Each number is 128 + 32 x the weight over its row's rms, rounded and kept within 0 to 255. Layers, rows and columns count from 0. The size above them is the row's rms in percent of the matrix's.

# layer 5 MLP gate, 320x128, rms 0.0757, rows 231-248, columns 0-127
size [103  99  99 103  98 105 104 100 102  97 105 100 101 102 111 102  99 105]
[[190 179 123 129  77 131 162 109 109 107 193  84 113 151 178 143 145 124  63  99 157 136 163 161 143 115 141 129 100 130 129 102 122 168 168  93 130  76 137 121 148 100 165 122 143 108 115 139 134 166 120 124 133 131 163 118 101 145  80 117  95  89 114 140 133 121 119  71 175 137  82 153 112  54  71 165 184 201 125 169 106 139 161 112 116 101 150 159 127 133  86 128 120  98 177 134 105 126 104 147 144  70 178 130 114 179  88  96  65 100  71 103  80 157 159 181 109 177 112 124 186 159 158  91 174 107 136 121]
 [119 124 141  56 101 115  99 133 160 127 177 171 155 111 177 152 170 124 111 144 114 128 120 126 163 102 113 161 138 135 188 140 143 156  95  76 154 106 166 139 125 125 105 181 163 190 126 102  87 148  66 125 145 161 118 119 121 180 118 154 127 118 149 110 163 121 122 153 190 132 174 106 112 123 122  51 128  91 138  91 148 191 236 111 122  87  88 146  90  92 154 129 155 137 139 184 146 154 151  89 182 128 108 128 162  87 165 150  90 116 141 167 193 117 167  71 132 117 132 148  74  90 158 153 140 127  91 134]
 [132 119 135 138 147  71 143 190  98 120  75 143 105  99 132 144 116 143 126 105 152 186  96  79 112  22 104 106 136  93 203 133 143 106  90 112 147  94  89 119 130 108 141 158 127 140 127  90 182  92 133 100 152 119 118 159 102 135 158 139 175 109 103  83 107 171 125 141 164 171 142 196  66  99 151 139 164 137  90 113 102 106  94 178 139 181 155 120 151 122 125 202 193  88 126  93  84 180 108 148 110 126 156 105  78 173 121 170 121  90 117  84 145 113 141 111 157  80 132 138 106 167 146 129 146 131 181 151]
 [178 130 115 103 173 165 126 165  99 134 119 152  63 107  97 135 119 176 127 159 167 130  98 163  99 119 124 141 151  88 122 105 112 122  88  99 138 157 162 156 134 123 123 138  80 121 221 121 123 129 102 174 154 192 171 113 143 119 155 191 158 145 131  83 167 124  90  78 137  83 139 108 123 105  82  82 129 130 168 178 150 135  74  94  85 109 192 128 163 138 118 155 101 168  95 170 173 179  87 135 141 103 135 125 166 126 106 181  97  97 106 121  88 161 104 134 144  32 104 173 143 150 125  88 106 114  93 161]
 [113 172 134 152 152 108  96 163  89  91 132 130 133 118  78 108 147 172 150  84 122 159 124 132 110 116 116 117 153 168 145 133  96 134 121  97 165  31 170 163 143  96 113 179 132  96  82 105 167 138 158 150 138 134 124 148 182 107 196 128  98 140 176 100 193 116 103 130 194  91 147 112 111 151 148 160 157 168 136 155 108 140 151 131 121 112 110 105 102 175 108 190 172 124 138 129 125 140 126  97  88  91 166 106 143 182 204  83 146 129 141  83 134  75 165  95 125 150  92  74 122  77 149  86  46 117 134  92]
 [152 225  98 156  85  65  91 109 153 135 180 151 137 175 154 112  76 138 155 164 142 144  96 169 133 144 108 115 103 130  58 144 109 121 162 141 124  97  99 108 123 246 139 164 117 151 136  91 112  50 186 173 184 135 153 113 129 113 136 148 141 190 103 134 111 104 115 107 130 131 157 110 121 183 104 172 132 105 103 147 164 115 115 166 111 103 160 143 165 160 138 148 156  99  80 173 189 119 134 170 131 115  93 158 123 165 113 103 113 183 138 128 143 118 165 127 127 125 158 112  85  88  92 130 124 135 132  79]
 [161  90  67 183 119 195 122 193 138 156 139 144  95 130 173 115 118 155  96  98 117  92 132 105 169 124 115 207 174 182  74 136  87 128 151  86 103 143 163 109 113 156 105 114 125 122 162 109 128 123 181 145 126 140 171 117 104 118 153  67 156 102  61 148 144  89 118 104 108  91 190 142 127 189  92  95 106 158 176 189 126 101 142 139  88 144 132  74 107  98 140 143 127 104 181 176 151 143 128 169  86 107 149 106 187 147 141 134 130 135 104  97 168 114 128 122 172 102  96 110 181 110 147 173 155 178 144 139]
 [ 93 177 158 233 107 114 117 149  86  92 113 148  91  95 121 107 105  80 167 124 186 138 116 161 163 128 109 120 167 132  77 134 124 167 115 171 165  91  92 121 145 112 101 138 117 102 148 139 144 169 193 141 175 139 150 149  87 114 169 153  71 173 178 146 113 134 145 136 156 190 123 130 164 158 141 145 134 101 116 138 106 101  97 128  77 148  84 157 139  96  94 186 142 117  69 158 176 115 161 131 106 162 101 164 129 157 139 141 116 121 166 139 153 120 110  99 118  79 114 174 147 179 176 185 165  92 167  66]
 [178  74 115 136 133 137 142 121 104  86 164 101 102 121 102 162 152  70 175 148 159 145  55 125  81 145  75 177 144 115 191 121 128 125 189 106 149 100 118 130 106 120 184 140  98 173 111 132 100 153 111  73  75 141 140 143 159 147 174 128 146  51  59 109 148 141 143 102  74 185 102 123 143 124 166 150 133 106 151  95 133 168 175 183 120  77 128 173 116  67  93 124 159 146 207 102 109 130 130 198 126 119  82 133  95 126 140 137  77 104 116 116 134 151 127 149 129  81 116 137 119 132 166 154  93 117 140 125]
 [143 136 140 124 161 152 179 136 168 112 128 176 102 143 121 171 165 140 137  49 110  81 121 132 139 152 112 145  81  99 145 163 120 177 105 106  62 103 165  93 125 154 122 153 156 121  99 118  35 163 122 102  89 193 155 108 100 129 105  95 136 115  83 103 142 140 150 118 126 183 163  99 125 109 189 126 119 119  81 153 128 167 138 161 175 111 123 137 112 126 119 149 214 175  89 172 151 136  93 154 142 106 149 125 111 189 127 124  87  26 131 107 109 180 111 150 142  66 170 107 127 129 137  91 142 109 123  88]
 [ 95 148 145  93 144 128 134  89 127 104  94 178 147 121 145 113 160  80  59 128 118 142 113 132 180  72 134 127 119 156 112 114 175 153  63 105 132  91  84 131 151 150  92 133 122  96 193 171 140 136 117 144 106 142 112 129 184 127  58 138 130 175  64 156  65 139  88  98  69 108 173 193 109 128  99  88  82 112  84 178 154 146 109 119 104 106  83 100  90 140 130  92  80 105 125 164 159 115 111 109 107 138 135  99  74 177 138 119 118 126 153  66 108 156 172 144 144 175 113 106 142 116 179 102 104 171 172 166]
 [149 128 185 106 132 142 111 181 126  81  78 122 123 112 123  95 105  56 116  52 138 121 136 102 163 176 119  94 186 158  95 127 152  82 190 101  88  83 105  95 170  84 118 179 140  96 136 129 152  82  95 106 125  80 155 126 136  66  58  79 153 164 139 152 126 107 148 145  74 107 138 140 177 122 147 126 106 131 158  97 113 117 185 183 108 142 132 114 162 189  84 126 120 138 150 120 190  89 106 128 127  82  91 140 103 120 147 140 105 105  94 136  84 129  96 140  95 168 107 123  93 138 186 110 150 183 104 138]
 [120 149 145  85 193 165 100 128 140  90 164 155 155 110  86 106  96  89 154 125 135 136 155 136 154  77 129 103  90 121 133 153 153  55 109 134 113  89  82 140  57  99 131  72 121 107 103 172 105 104 134 171 171 104 109 188 102 136  71 128 131 116 182 188  48 139 142 111 123 218 128 104 146 112 105 135  92  98  84 126 121 151 141 192 131 130 125 162  99 113 116 133  82 129 140 134  86 206 105 139 136 139 138 140 155 182 144  78 176 110 129 104 155 122 118 139  99 187 102 134  77  95  75 120 152 120 122 120]
 [170 168  97 172 133 120 134  94 134 122 153 133 143 121 153 112 153 150  97 159 144 104  77  94 173 146 114 176 142 165 180  77 113 125 164  93  59  83 180 131 137 125 101  79 177 121 103 107 144 145 134 115  81 130 116 173 170 106 128 100  57  89 140 104 136  79 114 156 133  88 170 127 158 184  98 158 167 100 117 101  99 169 162 149 166 142 116 111 122 114 121  69 132  82 132 130 144 123 105 107  95 160 124 209 126 121 113 128  95 115  90 136 128 107  36 151 179 118 205  99 143  93 145 123 165  97 180 163]
 [131 156 123 150 130 157 131 146 168 106 121 138 112  48 114 102 119 106 148 136 107 108 123 136 128  93  86 111 109 168 108 130 124 100 165 153 100 122 140 135 115  68 118 169 137 171 151 172 127 102 107 148 171 167  81 100 136 123  58 147 127 131  82 165 154  77 104 126 134 126 125 130 103 179  63 155  37 151 142 151 179  70 110 122 119 104 134 174 107 193 118 153 123  68 172 103 185 103  86 136 132 209  99  98 111 139 116  47 149 155 115 137 127 137 106  95 135 179 170 195 109 100 100 124  83 114 137  98]
 [106 116 198 211 140 150 111 128  65 175  93 119 105 130 117 107  84 116 157 186 173 108 143 117 131  99 152  96  84 196 139  81 131 128 210 160 116 125 129 151 190 137 149 178 163 137 204 192  81 136  77 134 116 124 143 219 132 107 116 128 132  71 142 103 131 100 132 151 159 144 182 126 101 130 104 107 128  89  88 114  98 118 129 129 127 126  96 152 196 124  88 115 117 156 149 108  83 119 124 106 123 126 104 112 110 111 123 139  88 125 137 133 175 192 149 174 116 138 158 137  90 124 114 105 115 153 166 175]
 [ 95 150 149 117 142 101 137 164 123 144 127 138  92 182  90 152 131 115 129 135 135 174 118 119 173 132 153 165 154 140 155 161 170 155 122 176 123 125 152 126 183 110 154 119 124  95 147 132 118 112 106 174 119  87  88 124 127  91 135 118 114 116  94  81 126  79 155 148 159 161 109 117 161 162  57 149 123 107 134 133  89 105 114 129 150 158 133 123 145 105 156  68 146  88 129  52 144 180 139 138 149  99 186 109  90 188 223  94  96 191 127 163 124 157  64 184 103  37 136 127 156 195 140 114  96 178 117 164]
 [ 82 130 132  87 161 131 111  81 128 138 115 138 128 188 168  81  43 122  41 141  66 103 147 163 151 126  67 138 195 184 132 152 145 158 150 112  73 149 123 134 145 150 146 127 144 137 122 103  92 178  86 126  99 157 137 144 140 147  84 119 102 127  96 124  80  89 148 131  90 117  85 127 140 150 128  83  85  85 141 183 147 132  68 101 139 142  98 167 120 127 158 142 105 111 128 146 119 177 197 145 125 146 135 131 107 106 115 120 119 169 154 150 122 103  98 144 146 201  79 146 179 177 125 142 192 146 191 135]]
# layer 5 MLP up, 320x128, rms 0.0737, rows 231-248, columns 0-127
size [104 101  96 101 101 104 105 100 100 102  91  95  90 106 106 106  99 101]
[[118 102 128 141 137 114 117 132 139 155 199 112 111 174 159 156  76 174 119 151  99 161 112  65 157 153  78  66 138 189 100  90 136 101 123 148 115 163 113 125 145 164 109 186  93 131 206 175 107 158 124 134 174 180 145  91 154 149 139 186  57 179 148 142 151 135 127 167 158 166 151 183  68 215  79 115 105 121  91  92 131 109 138 107 126 138 143 120 124 135 139 129  92 179  81 147  95 101 172  99  76 135 118 153 129 137 140 167 144 145 148 174  96 162 133 102 149 121 168 133 120 135 102 112 109 154  78 126]
 [118  82 120 106 134  98 138 152  85 136 128 131 108 155 115  83 129 192  98 116  98  99 169 149 121 144 201  90 144  98 129 117 122 128 138 133 179 160 136  88 130  66  64 133 131  81 179 133 126  86 104 203 105 140  75 170 125 131 149 131  96 172 136 140 144 108 153 115 158 148 122 112 136 116 144 168 105 117 196 162  71 144 130 154 135 142 140 113 129 156  48 125 121 192 145 164  98 208  75 145  34 189 108 113 137 169 198 122 133 166 124 107 117 147 130 129 144  89 110 125 111 135  75  92 141 119 133 136]
 [157 181 146 143 137 197 116  99 130 126 160 144 140 163 112 143 136 161 161 157  91  91 132 136 144 165 173 133 105 143 113  92 133 138 130 174  89 147 160 121 127 112  95  98 127 168 112 142 101 127  96 162  65 144 127 126 140 127 101  86 133 119 118 164 126  65  69 107 149 130 153  75 115 144 149  97 120 135 117 118 208 131 162  67  85  48 118 143 191 118 119  54 133 163  94 152 133  72 109  84 135 157  83  76 154  75 140  98  95 208 149 107 146 160 143  94 124 192 120 135 198  89 125 128 102 143  99 140]
 [152 112  75 149 148 106  94  90  87 131 132 111 162 118  72 111 184 132 132 108  78 145 104 149 104 143  89 100 119  37 145 146 130 109 140 128 185 178 133 116 127 139 129  92 168 130  91  88  75 109 145  99 165 104  83  95 135 120 191  60 183  68 159 117 144 153 102 132 157 192 196 154 186 111 150 148 108 136 134 135 146 163 161 184 125  74 100  85  98  58 108 158 175 106 130 111 171 104 105 155 106  93 128 157 125 125 114 136 151 163  93 130  98 141  86 119 176 106 143 103 186 132 100 138 119 131 152 122]
 [ 93 155  95 152 155 172 152 141 102 129 182 151 144 138 105 180  81 149 108  68 112 195 159 129 197 127  82  91 142 138 120 100 161 159 100 119  94 141 154  71 179 166 153 116 138 161 158 143 129 104 123  77  67 170 163 132 141 125 117  91 112 153 148 179 122 183  63 122 102 144 104 109 162 150 121 143  86 167 167 135 141 159 142 208 169 140 147  73  68 131 100 130  64 119 156 112 186  84 145 149 162 155 130 147 141 128 129 137 106 163  83 122 178 107 116 105 145  80 111 119 135 146 183 142 152 149  91 124]
 [101 108 186 103 137 162 141 127  87 158 171 198 123 148 141 165 169 117 140 137 168  91 143 112 120 154 118 160 171 156 108  72 148 139  57 131 141 152 150  88 200  69  69  98 126 139  85 151  99 181 149  95  98 115 118 129 178 217 143  87 149 164 128 108 171  74 105 128 164 101 124 146 140  83 121 145  90 120 130 108 118 177 131 114 184 127 135 117 124 116 111  99 147 137 127 120 120 152 127 161 188  98  82 101 175 101 106 109  96 152 110  96 130 109  91 134  96 160 163 133 187 175 118 172 131  80 192 116]
 [116 158 126 151 165 183 132 161 119 160 155 213  74 184 143 100 157 141  88 114 116  86 123 104 139  80 116 106 141  74 135 162 150 140 119 120 108  86 129 175 142 149 106 165 165 138 135 155 101  99 137  83 176 115  73 102 152  97 161  95 124  99 114 152 133  89 171  59  75  87 187 128 143  92 103 104 158 127 167 140 153  64 114 131  93  84 104 133 124  96  96  70 122 155 101 125  91 131 140 155  90 134 121 130 117 168 126  80  88  41 132 110 110 116  65 109 132 114 141  82 157 113 170 156 157 189 112 134]
 [131  77 111 141 101  95 110 160 141  74 134 114 186 191 111 183 160 188 133  97  65 207 121 150 109 158 115 119 116 128 172 107 128 114 168 128 127  99  91 139 101 148 146 147 108 115 104 131 132 142  93 103 147 106 145 158  74 161 147 162 127  62 133 110 119 134 160 180 165 102  72  97  80 106 139  99 152 159 105 165 135 187 112 169 109 151 153 152 122 105 109 122 169 124 170  91  83 168 112 106 148  77  82  95 150 131 139 132 177  85  53  98 127  59 130 162 157 132 108 145 183  78 128  78 106 151 113 141]
 [136  96  93  93 145 144 183 105 130 169 171 149 142 113 113 106 129 110 132 152 104 120  94 182 172  92 110 136 135 108 129 117  75 114 111 133 153 139 152  87 147 132 127  82 208 119 113 127 148 113 114 105 164 140 131 136  80 117 164  46 147 106  71 145  88 137 113  60 115 175 129 142  58 139 125 112 171 101 138 163  97  95 112 123 109 190 134  68 123 142 111 159 154  99 125 134 192 188 126  83  64 138 115  95 103 200 142 114 145 171 179 138 166 102 110 128 126 139 139 136 125  96  83  47 163 138  70 141]
 [ 59  70 140  74  96 124 154 189 148 157 128 126 163 132 102 166 119 157 153 130 143 167  97 138 125 145 130 104 111 155 161 151  87 127 170  95 139 172  93 142 145 136 111  73 144 106 158 158 153 159 144 133  61 111 154 121 135 154 133 151 130 183  88  99 149 148 121 169 143 115 110 120 162 114  90 183  17  84 132  97 163 115 155 214 138 144 156 129 107  96 137  62 112 129 104 132 128 169 137  68 138  99 138 109 122 128 183  81 157 140 111 135 152 131 129  92 129  98 132 232 118  92 132 164 158 139 110 158]
 [117 146 144 108 194 110  79 130 120  83 100 117 164  86 122 103 104 134 103 140 111 141 147 119  53 132 186 130 120 169 120 106 134 146 119  65 135 126 153 165  62 136 116 108 128  93  41 126 156 155 131 123 130  99 144 124 110 142 191  88 154 139 138 114 148  84 175  56  94 179 133 176 125 120 156 183 142 100 104 147 147 130 209 104 126 160 121  49 151  92 140  97  78 120 162 151 103 122 108  76 176  92 151 164 122 122 117 102 124 148 130  76 178  93  86 173 141 138 119 146  67 142 137  94 117 145  84 131]
 [122 165 180 133  81 173 137 164 107  86 143 163 172 137 165 123 144  98 124 100 205 133 154 103 106 207 113 124 148  85 132 119 103 141  85 155 135 121  83 177 142 139 165 129 177 115  84 112 144  58 129 138 121 116 140 113 113 127  49  98 153 152 138 111 128 104 148 120 178 103 111 141  96  62 134 200  79 122 123 141 154  53 129  81 179  91 120 130 129 115 115 164 154 131 107  85 113 186 160 118 129 127 157 159 115 165 132 119 131 133 114 192  81 181 163 160  75 109  71 113 133 121 172 136 152 126 119 178]
 [115  87 125  79 159 190  95 146 133 116 115 126 197 184 126 102 110 123  98 137 115 164  62  82 119 108 128 132 151  92 133 145 149  95  97 143 217 154 145  97 103 162  98  85  77 131 134  46 163 166 165  95 130 121 134 137 125 150 178 188  94 133 100 179 153 126 134 110 101 154 139  92 166 112 107 142 155 220 123 143 152 137 145 140 155 140 165 146  89 135 106 137  81  73 171 153 122 117  69 140 170 105 114 143 154 150 101 128 133 132 175  64 107  88 102 129 168 108 140 143 104 140 105 179 118 144 160  77]
 [122 115 168 137 127  60  78 125 108  86  97 149 110 153  53 133 149 177 186  92 133 183 137 168 135 136 155 105 173 175 102  79 129 109 133 149 117 158 142 198 192 126 181 121 165 169 159 122 143 115 111  66 128 110 138 100 131 199 111 153 104 126  82 169  94 131  91 151 116 166  78 165 133 121 114 169  85 139 149 142 125  95  76 150 119 146  85  99 118 187 164 161 103 127  98 165  70 135 174 138 134 183 142 114  51 103 160 186 120 134 138 118 123 134 107 116  98  90 115 160 157 128 143  90 110 133 119 142]
 [153 127 126 106  86 173 170 142 131 149 137 154 123 153  82 138 168 110 157 164 106 121 171 155 113  99 161  82 114 134  77 113  69 149  99  69 156 187 164 101 140 128 104 155 150 114 104  81 183 125 154  96 107  70 112  98 114 123 210 164  58 101 124 121 108 125 148 197 124 155 103 167 107 113 144  96 160 124 157  59  85 168 123  76  88 150 101 145 155 150 112 129 124 128  47  96 128 118 111 185 115 132 119 123 165 123  98 186 153  85 114 125 176 122 132  75  90 151 142 136 149  85 155 103 145 117 107 184]
 [ 97 206  90 136 195 159 163 156 127  63 213  99 152 125 200 117 139 157 115 136 118 105  68 103 193 134 126  94 104 191 104 110  76 168 112 162 159 105 162 143 152 169  93 132 153 224 117 165 129 154 104 120  89 155 157 128 168 103 118 160 172  98 126 148 136 156  95 156 133  75 121 118 103 114 130 117 104 155 146 118 158 153 163  78 145 115 134 106 104 114 112 126 101 158 141 165 138 135 119 160 152 101 118 170 135  85  95  96 151 119 130  79 164 140  73  94 156 146 146 114 140 105 139 150 147 141  58  95]
 [148 161 119 175 152  86  97 186 118 129 156 105 208 176  95 145 195 114 144 156 120 142 119 121 210 137 145 228 173 189 114 140 161 141 149  98 104  89 189  98  95  95 136 147 122 132 108 101  61 113 163  82 121 137  86 140 176 140  78 144 105 103 114  95 137 113  90 112 123 140 109 144 153 119 134  73 102  85 156 153  71 127 106 173 128 104 156 181 118 167  90 182 147 117 111 139 133 144 105 161 150 103 130 101 165 130 111 138 133 101 116 173 135 164 131 157 133 132 100 130 124 165 142  91 148  62  78 127]
 [100  82 169 130  57 149 167 124 139 138 161 133  28 154 115 125 167 122 118 154  91 165 127 108 135 162 151 122 187  23 131 145 103 133 183 128 145 103 102 107 140  88 142 140 159  86 173  85 179 136  81 111 138  66 158 133 126 130 116 142  82 117  98 105  71 143  98 142 171  92 126 148 106 133 123 100 109 175  86 147 169 102  86  68 143 135 120 123 153 140  62 127 149 129 139 109 125 114  92 110 161 170 200  89 121 135 129 159  75  96 175 140 118 165 150 136 146 124 154 111 122 171 115  87 173 154 140 143]]
# layer 5 MLP down (transposed), 320x128, rms 0.0958, rows 231-248, columns 0-127
size [103  97  96 104 104 103  99  95 104 104  95  97  99 109 105 107 102 104]
[[141 164 145 155 140  87 117  93  89  80 147 101 127  87  96 147 110 110 100  78 115 124 144 154 132 158 157 155  70 116 209 103 102 136  77 107 142 158 136  73  54 151 170 206  95 129  91 176  86 117  61 144  91  85 115 122 134 167 152 168  42 148 147 182 133 143 117 146 197 112 129 110 116 108 181 138 178  99  86 149 124  76 104 139  74  85  99 143 163 137 125 102 122 114  88 111 142 158 144 134 102 143 104  62 119 112 137 137 157 111 183 125 105 108 146 133 110  78 131 109 150 129 142 104 106 133 102 101]
 [157 167 141 120 111 107 122 197 172 100 125 112 152  33  96 161 176 148 106 100 150  84 141 119 116 125 153 148  94 155  83  67 134 123  72 102  51 122 172 110 203 121 102 116  94 129 164 119 120 124  99 120 121 148  84 155 149 138 153 179  66 117 107 143 163 123 164  80 134  91 190  97  85 151 190  90  97 123 109 135 110 112 160 126 141 164 142 179 130 153 146 129  72 116 164 168 124 140 157  63 159 171 100  94 175 134 128 136 138 153 117 172 156 114 111 110 176  99 171 102 158 135 130 159 169 122 113 138]
 [108 136 168 109 152  88 103 166 116 165 133 106 105 152 107 110 157 164  80  65 167 199  97 158 113  59  66 196 110  99 185 130 147  75 112 137 135 134  75  89 118 124 113  80 137 135 126 115  91 117  95  96 112 178 136 141 142 158 102 110 129  72 124  73 109 186 160 125 175 133 127  55 105 110 183 114 118 133  96 141 154  93  97 149  73 138 153 163 136 112 130  97 137 150 108  86 141 157 140 119 109 140 113 163 110 104 125 127  93 156  78  93 125 181 122  83 180 125  87 118 179 133 133  74 100 125 180 170]
 [151  77 141 124  51 157  99 113 103 159  84  82 155 131 107 169 129 110 155 132  67 100 159 103  78 143 103 152 173 101 110 132  90 138  99 174 135 188 103 131 150 108 180 143 119 111 173  91 108 169 113 108 198 162 110 132 115 124  93 192  99 120  90 114 181 108 104 156 151 121 215 140 153  99 112  79 110 154 119 138 143 139 169 119 103  86 124 124  82  50  95 120 102  82 184 148 148 123 177 162 173 101  94  98 156 158 138 107 141  94 115 111 106 127  96 119 126 101 116 128 178 191 131 130  95 129 162  91]
 [122 149  96 159 145 174 114 145  98  42 124 133 117 146  86  76 119 113  70 162 111 146 140  65 126  82 128  95 122 136  62 178 116 150 137 166 111 137 164 168 170 139 152 106 102  74 128 105 135 110 148 190 171 105 116 135 155 137 156  74 135 101 142 115 114 131 156 127 166 129 148  88  94 107 123 111 140 105 145  64 186 165 115 124  62 111 115 111 121 117 143  92  78 129 102 123 144 198 113 104 140 131 117 125  88 151 106 153 142 147 166 126 193 114  97  16 167 131 104 154 172 175  87  97 108  91 140 111]
 [ 98 175  91 118  77 111 124 121  95 115 128 125  91 183 187 128  95 135 130 113 151 112 143 125 127 150 138  78 147 100 147 157 116  93 186 143  72 168  83 105 115 190 165 120 131 149 136  99 153  93 178 103  94 137 159  46 101 123  87 108 167 211 134  76 120 131 132 133 145 123 115  91 117 124 136 104 122 138 151 168  94 128 117 126 108 110 137 121 205 160  78 139  55  94  75 155 162 156 148 127  68  77 122 129 187 161 144 152 156 126 119  60  89 143 118 107 186 144 134 119  77 145 117 113 111 113 164 179]
 [171  85 142 151 122  97 199  99 150 138 135 136 102 141  81 107 183 100  89 132 141 164  96 196 103 161 180 162 113 101 151 126 135 101 125 127 134 105 100 113 129 100 172 161 116 137 146 114  86  86  77 144 110 114  92 106 120 165 181 148  88  90 100 132 111 220 117  91 149 188 116 124 136  51 157  53  82 179  81 124 144 103 134 166 100 111 158 106 144 101 117 168 115 131 183 125 131 145 128 132 126 104 100 123  76 153 137 151 110  73 166 153 155 116 114 127 167 135 197 101 129 114 143 190 114  72 129 153]
 [132 143 148 171  81 149 121  77  88 132 156 110 188 126 130  89 185 156 138 146 106  53 146  71  73 124 100  91 126 131 100 151 113  89 113  75 160 121 141 112 130 166  94 135  92 167 132 153  79  95 152 127 191 126 109 114 103 173 162 133 166 107 133 150 102 114 153 152  77 101 149  84 120 153 132 146 176  71 126  88 158  77 164 115 145  93 109 158 146  86  80 171 124 112 100  78 150  92 133 135  69 106 141 100 131  78 159 176 140 170 185 106 124 116 127  64 104 167  73  78 147 100 146 141 156 120  99 108]
 [155 109 126  68 120 154 148  95  95 217 122 155  91  81 164  87  77 132 132 147 109 185 168 153 212 144 140  96  51 146 120  89 109 138 136 155  83 100 129 110 128 141 149 128 112  98 163 197 207 122 146 120 138 138 143 148 132 129 103  95 136  75 144 138 124 160  65  72 101 139 158 101 101 174 164 183 101  84 125 125 133 107 168 140 115 183 158 150 170 112 137 126 172 137 173 114 154 131 116 158 170 148 144 106 124 103  94 138  78 146  81 123 128  88 128 131 159 130 157 105 114 189 103 143 178 150 140 160]
 [153 151 130 117 127 130 137 173  66 166  69 149 146 124 143 102 136 174 108 123 117 215  76 134 171 112 156 104 160 130  84 135 132 148 132 108 123  92 138 118  87 143 151 114 187 109  93 140 125 164  75 183 116 161 144 140  82 121 134 127 163 183 123 162 119 152  84 150 141 108 124 180 206 113 162 147 102 140 101 112  71  99 114 143 131  92 188 166  78 107 163  87 151  98 118  78  63 109 125  77 131 153  70 117  96  96 121 100 164 107 131  54 125 156 163 128 159 116 100 177 144  79 112 126 126 151  71 107]
 [131 101 153 120 170 125 118 212 149 125  69  96 162 110 113 138 152  73 156  66 112 143 126 104  78 140  89  84 108  94 162 176 126  91 132 147 147 119 120 108  71 181 122 131 108 168  86 112 122 135  88 108 125 128 204 198 121 145 144 126 156 157 145 132 111 143 150 164 170  76 151 152 181 126  87 106 119 154 140  98 116  81 203 143  51 115 137 107 156 141 109 108 127 109  85  86  99 145 165 163 128  78 114 118 163 153  75 136 178 145 128 170 166 168 118 123 124 130 175 103 146 104 114 188 105 130 163 172]
 [132  78 101 136 108 121 158 107 185 121 128 156 106 146 127  89 124 182 118 169 122 102 115 118 114 180 107  69 148 140 109 141  74 131 168 103 139 119 144 187 108 120 111 128 140 173  62 157 120 149 141 163 204 138  99 121 124 140 130 137 107  95 194 129 148 124  89 162  97 132 141 145 122  62 168 111 117  86 152  88 129 129 121 178  74  91 115 146 118  97 114 107 158 147  99 115  73 157 202 112 155 163 181 120 126 146 165  70  96 220 160 148 112 182  93 166 162 114 193 104 132 112 126  76 110  96 141 156]
 [117 127 140  83 209 132  92 132 116  94 109 135 140 141 112 169 189  59 152 127 177 122 204 150 144 108 107  71 132  70  84 107 148 127 144 117  89 163 167  90 102 182 128 150 154 104 105 103 108 123  81 162 148 135  91 112  40  73 129 133 115  75 116 169 106  86 195 109 112 112 157 122 174 152 113 103 105 131  84 164 140 133 122 155 169 114 121  95 107 132 133  84  87  80 110 134 154 170 146  87 151 172 138 154 144 136 163  79 127 118 121 122 111 137 144 116 201 120  86 100  99  91 140 145 179 107 117  88]
 [131  90 154 151 149 164 162 126  96  93  73 118 111 150 145 177 105 153 180 155 140 115 144 148  75 116  95 189 136 134 100 161  58 140 160 150 133 143 137 119 128  88 147 149 122 143 102 108 112 156 112 182 122 202 119 137 105 161 134 115 144 171 170 129 101  96 120  82  53 111 120 128 158  93 180 154 114 144 168 169 222 148 114 157 187 147 143 147 162 110 124 154 129 133  99 135 189 104 102  90 137 140 159  88  81 117  75 189 131 151 111  93 151  88  81 119 156 127 117 108 168 195 181 120 150  91 108 160]
 [117 122 126  97 152 100 124 136 106 112  51 155 182 164 120 157 148  83 146 108 109 152 184 124 142 187 133 152 103 121 124 111  93 103  89 160 174 159 158 170 106 117  84 105  80 121 181 106  50 127 157 161 115 106 110 122 116  69  64  71  91  58  96 103 151 114 124 113 103 174  87  97  85 133 158 127 105 145 140  43  76 114 119 142 146 144 125 134 122 112 118 111  86 129 112 105  91 121 146 124 130 161  93 170 159 121 105 129 136 158  87  84  95  88 139 172  85  95 164 221 119 132 166 158 146 120 112 115]
 [154 153 175 135 144 117 163 131 155 106  87 153 118  46 172 108 107 142 143 139 127 131 133 143 166  81 145 212  88 149  98 123 189  93 158  89 126 110 158 133 118 151 109  96 126 176 182 205 116 134 116 132 210 172 200 143  82 125 117 124 131 108 143 120 135 117 147 113 160  89 165 147 158 110 145  53 165 133 163  96 100 162 168 106 114  95  77 138 179 154 115 170 105  87 110 167 111 118 139 122 114 168 128 140 199  90 167 129  91 130 170 137  96 111 163 153 102 133 148 100 109  94 103  97 138 151 184 137]
 [ 99 143 113 121  74 232 114 117  59 132 178 150 110 147 132 158 109 155 149 158 142 187 115 145 160 158 178  99 142  90 143 109 152 119 157 155 146 159 133 120 185  97 141 118  78 137  96  93 115 136 138 171 113  73 181 141  78  38 146 121 137 109 125 104 141  53 115  89 172  86 203 126 183 134 140 164 165 100  79 108 106 150 169 123 133 107 137 137 116 152 149 142  97 131 135 120 106 119 122 110 178 165 175 131 109 122  95 126 154 178 107 106 165 139 145 127 165  89  91 118 106 157 142 157 154 109 161 188]
 [114 115 153  79 157  94 107 125 114 155 172 116 106 123 109 120 107 104 177  58 144  81 186 127 162 131  85 134  60 119 122  88 123  96 168 106 101  87 128 152 146  81 114 100 101  93 127  90 105 114 169 109 122 130 132 139 145 160 109 126 171 116 110 117 186  84 145 112 131 150 134 111 144 115 151 181 118 127 168  37 112 162 204 155 136 143 159 149 136  62 172 137 130 168 102  82 121 201 144 127 126 119 138 135 136 148 138 119 121 168 109 133 114 114 160  77 133 139 147 140  80  43 171 195 116  60 160  83]]